{"positions": "learned", "tie_embeddings": true, "grad_clip": 1.0, "batch_tokens": 32768, "dataset": "wikipedia_en"}
Each number is 128 + 32 x the weight over its row's rms, rounded and kept within 0 to 255. Layers, rows and columns count from 0. Numbers have three digits each. The size before them is the row's rms in percent of the matrix's.

# layer 2 attention output, 96x64, rms 0.113, rows 0-95, columns 0-63
096:119077136148095151135064126105140109104143186166079149124202142090091186193078147175181137153112126128138143118115106096098149113095157066092100157109145162078113104084083141115135130126111123
096:227101108144094127113080093083072111107124129139062136096087172112093128184153086170155169115098137145149106139116158118146106171145199146103143145129117158095191125123159141127093145129163111
097:087100083201187150143115142154145070136158130153143147169104049085131139104075095054079066105144164152128096114096174187155103111148148147139118124141143111166115122138152131140120146130101137
094:162140133147168091080124103150091052075104161200090088128085145160187103131121103111156130200105091108097145142142088089109158101132125102162129084154106123084113092146109061129112121135118135
093:171086160114145095134155140181180087085115130141152130073091055052160128128129154100160096116170110121169141122111106159137174083173142178165114133124189116137111112080120106156165088101139127
083:138080123157159164139127109137135163156103128124143111134145140127069149050140101068142114070103145181090066119123152086148137176157114173087125192059139100107156167138189148128136110117165134
166:109137134149124095143144112138132118134118127144124122108113127144137136139161150157132163149106146092167139184131119134149156180154116104117087037142102193193152093169088138107140229183060164
127:173211146123118152151107080142115114102151176144179094121220082094135163034104105150137109132137128147159155133151129134163131092174087113164168109137148131145137097154105135104145148135070144
095:089077126142120151118139165172166079176159174093103168130178100044141145020145140098114145149130138131141170104124176086194105161157125141164122124157124132102143123113110163126100122110119124
109:110098144146133124143146092160154126066072146105091105151164133137133117144139172131145107134118142149168122117104180057140084127130189134108165160140173148048143193114120146141103055144185085
086:069158146075129117155218186116106155147145080132125117145146056104139123111125119174129122136177144085147135094159137110155124142115137159191093149184132104093089085127086143106101170075106150
113:065135126134094144195169132155116112114152120116102097142205111144189120129089153143149101152205138125103174070122103093113149085084083087084107086090114139172075142095107129128119127132159138
101:111160185089076112142164097113136137097109084112147106089115121189131091171145147185126157121147126143102162149099059087106172129066104095071120155113132146122168137093113129092143047117143090
090:174132112155117101126130138142101132173091150118103127164068105088065124139130147130112137096131142138138197114078087148092106110110104114138138150180106160126170171072123081147154073130193040
112:037111146076158134131218081136144185120112124163172138169169094107068133110179062141128112155138084165108129101146151138125104082117090100106139147139122104131094083116120146089103128133106121
082:021148120143086119137177142079124156152143132144120206126077139147087158187138081138094080158138116097149180138149162110071107116127107147162131120124099108134177141123140152150119188102136103
111:116017130132112143146079173162122102122066165126134115147180121103085118084117131072161079169132129123155166162139143107156141149172135096166141109114100161091118064139140123149114148138059134
102:149126108164110159165067087128052113148092084152076110102095091111080200118093092101116105170155110141173148086127126198121113086138164163165159105141109106121112120091144064145125132137138114
111:158195071120129118110160168083073167144130115104167139214057159134097126166147117136121132127180129137166130157160105131147103138082145139111120132174079171110158063153148069134118142142104132
096:110141147148107138198143140193162055094146174177139132147139153099146143050138146089140120215156121110159157094121156125118146130197085082142111072121141141152155127080104126135135156118140139
099:186115140178107096140172083168080126072164113194127094137129169100059148145099108136155137162117175064109146104098106150137133145146130140154166099146102165189141186119123154096157160147160152
098:090176121146143135173132077095105161160146089166094096137146135139143084171117168182178103068099154182149117127086101142108128097111102095105138167105162144113088169136124138111138051153178074
106:160106124134128132170121146197102103085128103129125120111172113071156095180148188146113136073117105167128105084113148119148131120159159182155142131077148076145151166103182145148140060098195169
108:159078134194146084122128129162123085128119123160136130104083115098116108131135159082152097093123104184088124146103072143126142091109126115126126196105171097090125135097190120109105032077167101
082:144147113176053116082083096116117157102159080098148188030083169146086093131128128183123138125108107146136147150082165105154073161145165124121121130109168146116150123129178148167117108164124124
097:134126139136103159061122112116113092140156193121165119093173161112189193073105123157183165079164118140177080149120116154154133186203143122112100133102147139129085078108152116128151124135097146
094:153096100095094140154086113164110115125176066083133146119173128104088089177092177062111083145138160121166180131117135171161130156154147120178158065178109140105159092103104102142146157105088124
137:108127166179128086112164101176063076088128111166147130106103134130099115125152205099148127195137138124088183119111088091107189115116097113128122128077115121182138179090120104118134068112163114
100:111162067116090184178089124092042144152182069090106119143166137115097099216089099134117108131156150122168127137142094132121144115102127141135080154119148112122137154113160082141134087104101076
169:136132107113124151114108111125114149117127121077150123130129140133113134154135113120111124109129092125109076064176215139104052100157166163065158124117126091155102162091116189166101114115233150
085:091160126094116163141102163150122122132096126178172114143096129074160089096061121062062102126165148159147149108131137090153167108146116133207103174098161085098140119158157130160086094114175112
108:132152165112112096146158075143129088108145142193097105077121081080169112115151148135119133202117124162088144106105115064135149067122132117137151138090127117130138175078127135157120040114199134
080:075137107119148091152087131143157143150082087125143166126101203139197080115134115084108113138076119155122108159168146089104041068121113121085140119156141171112145155144136131157150063157156114
098:142108128075099120151145133163153067109147128159076088082105063105136139158074109127152069147181102117117121134146124134068148030106145161102177085131107138135156145094113092142155104128175130
077:097141172144104113191195118144080079082166097102100114121182101138170116155075121127136115125188152159093121120126138067130132151122139163134169177086126105070141128104144128162127080073169159
075:154166098128125142176098176108151195116162110137139136170115158087113144088121113108100105081124145132162130141152179152159091151211167188138096141105157109129155119161202154200139105118166119
074:095169119175174177118058134101096162124154141068163134140153137139095113100157163124028137152066131114127135116150116120141157118145114137154125106064134082169110138152103079137116173130142192
107:129153129084159172105071107080120169164112083105199124133234128186126108131134108159151155108124121162153120126127129104130154132068133119126126199138122144054097095132125136113121127121138064
085:138150104114079139112099148103156161093082126112117150125144166105096141169112148187169113070185092130140110117177130123127159112143133141160095090093079123205136136099117150160122196119151222
098:095150144128180149111191102026196162097137097146096153097123112080144076189163122105162084076145140093128133154107126133128140121152155185177075092133143126135156126137142106140161143142125133
090:060045113143116144157109105180125074060124146121128126095149127127141138138097113102147099138087100089117123125060128133117206148139129129111112082148147122128081055107058166118149170120123116
076:098118133239139167149115087103076137167134127071113097076121100127068174088134111084111124093079155146167191116095125174187147135138139157129163143115142145111148092106139113133118107096107138
093:135104120140153140149107124100085131117097079157067111071079203112188101164128134102159141134116146164144122144120141124143107170128149175118080153096131143126184146119208110185124063095171149
094:133127125161112144151071145127085087128164165132172077129148123153103167040136190102123118183142156141137149110122085127117174131075098082079068126118141112123104158101084083142106195120107112
122:087130112082146176126156113100141177166101095097150129140127086122112133152130077148124142104168143119184085095120182180154109132178107162107141076071172141209081154151134138120127137132122201
093:143154167099169115189176082122169086100152195171069111177135111133175102184130114121130151122108166131129158156102140153131128165184109105167133072105163160179147132157128134108167114177086126
094:153168130239120116109104062074105112194087075144102124087107122143140125155116161084185082105161161158151070125138148121128137125089121146075117138106131114138140137156144156132085159132157148
093:135139153100075104100200148161193158089099149087152150133075110126139108138116168129075106098174091125132081146068147178162130147143158178119123153099173102162132133138206166110113129101116152
089:117139172119113131144118136129106135145147110136170134071095095144126159112103207098128114096137125146165147101083057204160171128170136179172121098131147166192124087102154072096137098131133186
094:135169159141071107125178111103067152138158053087136163078156118106069186110104121130140103090167095169126159101162147130108091102135151100082157102127099139164128113072058122100108132158130131
085:114131128132175120108169130147119051125132139146154113105143048049197089125119145126165116095188153120123108121068142163132142125142135117134103116097237138125092166103108140130143122144137088
105:142148128135115098122152180118145090071132197163150088154149077117132160073190137187181194088139132153158148104153129103136118101091143098141103083111107176123096146094083145118093098136136180
093:111110163136173130082120093151107164147143168123184127144134116094059153091171106084112156095012133118137140126107193135116134136118162151100078106157138151139184133131117162141124159153093080
085:086122080118129176162072110116164111170152164107120159158115207172139179128114108064120125163143116081119126144131096141096101172139122133157155121141136077096097097149139128156192152123041104
102:087114076137165126164132183103154125169152162088140176158181174154150143092180091141157153182099129137092120068195117121097118114107072111105124100077085100161092175129106141116107144147152142
095:141104126160106152160115101107166141095060191111141127155168168171086108104172133121123082121094137075168126156128168114110192111096102132092141073117130172172155144169140157152125218130105129
089:143132100081069165163097073117067129137093090081133102082184102126095150184121085127182107064163117131144124160102137152097106148142124112124100149131133206121153132091101141170179121170128134
076:125135162111157118108129091056111139119154164168148118139037132148148158103130140112142147152102166119130175157112112115219130143126179158222121093161166178136120142172126119105118086152103146
106:131070058087128168161111153133136173150126055115065148171100167080126120122112120068088120124175134169089111118158169109187088171166137145173102107144116104146164154170143154117119135135135145
094:135112122087099148196115145151209144141117110045097142116201143127146091121132153119103101121165108118120146174136103089102121161091106101105118199145131104122099069164138145122152145150057091
117:106098077137188210207080097158161106105145124148111108113193121065150145093208140083120116132098147152162149093113098118155131094117083120152149122087104108154092151107118119124119111127155122
095:155151100137135091075154122096130135170172125149061109196139119187100133181092133213163148143132110105093080147110138111159089109171164133122163105119184084094157108141118156086130115084116141
110:141169180112149142123107065092064134070186087170156070135151115158141105149069162178125151125115178126177132127118110140190125132185111109160140122083154114131104115152142078131122146110077152
106:187122187146064091120210157132159133129121175129117121131167137130127148066097167133121140163180098121100134134118159073133143093114095056136091171079151127087101105127114178133095088119111151
146:118165146117150135135206050073080140133147098160128094146108063127108160228088096145183130119192101136138088109130104157121127091124131106060131139129151142131130129092146115104096118130129114
071:137099137139112075074192109113139141158166052144148148146158153151111053182111096134189146207167126118103124126170121157122097177114135156112147161166091116151130143176131105099109107098107156
080:131131108158115144208085169131085169090102119101118119138177171195132129141105087105140134188145142110110136158142125066154113202145116097140098136143141143071175130173168164086118121094100085
096:189102136081160114042187138115106110163126114153134143199091133126108085155137151103146087153172112121087117164160156179142095109180110126159151120131107107136152047168152145117173115110098144
112:117102085144140191157078150145164097115136107122069149146167147061137099097142118084076104149136144130187182137130100105126180133099086091175129099155092145120127074135094096103145169157067108
090:115061100130084151190077137167154085040129122160069129091144154093142173114145185145098146180130160166154155138112108136173104084150148092169158107127114144102151158145150103121107100154097119
103:110213132115119153108128147114147130150165184160149120152134115097139188105053138200122149115150104088127132118142119133128112074124088078149130184131146124056049099123110123112093117076113130
109:094109143131169172163145187142161105081157187176112125171151134086182154117133130138126172128161116116152142153152072078155081096081067089126128153172102128083077115170135117111121078097136109
116:047134094167162109158129191139197122131111136119139122128129113143169096087137131136107119190152177154111093079142157125173127111139150169150158168072171083127110192113150132117102090089179141
102:154107134103150139097058129081122120138104141159147159138136095128092143118128140110116092104078096097158162165137078110088193100060115113133068101146073147132139085112128069145121207166081129
104:201115083137097140103054074081126128109093071107109110090101121154143118149134089108082149121108155119135062161170128170110143145111143173085109114111109142182140150149118096151125204154090155
073:115157143107154147093140055117073136155129170163143134158085118097108157127124052083109165098098087121083110158143130122132063158139168136133129145231113116080157074161155118131152141127109115
084:148190114070149140103133109055089152114117132139176131141074069122123167172188139120155126048142139147123084157097063145108167109063117114087110182115114139113101133131113092121162119122126135
097:118096147093195139112100209120149151142109182118178122179135098117080135149133173151158117060134126111156065110156135157127068157158090162071104108152138102160095136163160144147104132084154121
104:189154140074092135111116097135155164093124138116145099152163138146131108120149196199117146155130115159133101119152110081116074087063078033075123145141139137117124138096097158107070136131124150
099:072167119119154088199168138121161149123114147150123113164096135187119119093127101170135137132110159185132162106117208121133084108100143155184169173121160120092150177147129153124115046148147094
094:171207096188094101103140064096138125155083156171135131155094110101076139089131146131097103107120138137092139114166169133097142058125097141145148130082115106147120177152103184148168075121175129
090:112101149191166118127140121151172137119127182090121107182066123152119118159125119074049142115080124141137151120103062130110139117051146115087116177164096155117125108116122134085106100146188076
111:100171099143152120101151110080164150115171125129122155183059141144146138211104087111098103076098116151107106110117156149109105136159148130072131178134114090150165143174164138137172067140187087
105:113180165150094126135127109131120114150152164105171074085137158166140168098115188148187196123170106136063129130149056085092186124136125131141116152110074123154133158112118118122143098137204134
086:181203176119108098110192119100205157121170114170110157148104114078127072160133193141069104103143120108158111168114155127120129112144116160166124099099125117174138128171162130143146144163123179
117:138136155140175157082126119083103086143162170138161105101116021086126200143117088118126189077143141114156140133151095175125163108113147183138087105155121118169157144119111065116133140135139098
111:141135142084124104120181090137113097146146117142184082143197111183165092112141102133161134145137138096102132171163090124102146146143079107136155090163111167118092062148044125102169194145098116
081:144161099132105135137136137101093115093219143081207097125118133152159138211135123131155162070137138120158165154122086114139118138145086092105124100165107206126098070134119106118107167144087120
089:127184122122115092217155145139157149129157091139092104178173179175151031182118149209146118130130140143127113142171175106127072112139111109127130124134147137144137131181142166137092112132134131
102:121160104162096124097136160091104134165138161152114167137094160072109153098126154126138106112145143094117134127092095183180139186185175177202070121159165126112129078119150090156158136089114184
098:117153124173133173177125081144157127133137145139157124095190127079136174019168091145117133153116129142149125103135151147135158069161127134175133182131149124097122115099184094178090106083140083
115:165195193104100115136138130133079169095137152153209072151100120089128116169066177163186128076175104143176122106118142161144112102132120084111077139132150115159121146134130163119092144145109115
082:131112103099164113133087179114081166156147113075110151168095124171102146066194114147073132130039152127091147112129183137119096101158171130128187129164105168137160135143138172125119163165138108
103:098097131151169179114084108108091098139124111099066079090068145154172103119077124131094145146105125137110055130159052145075154112081105122048145143118090112135127128124123105096123109127175115
087:226156082158133162094088156152170101071168192136132129168164166086123125097094108181133118169149141133145091109162126154158093119125156130175158176130152113122089138147153120141083121093109170
073:168146132182095095129173153139190091132198193120083146055196108122132133125117116188112129096100111123161111129067093120154120148115109109095107143144169119063098111109113124082115102092121129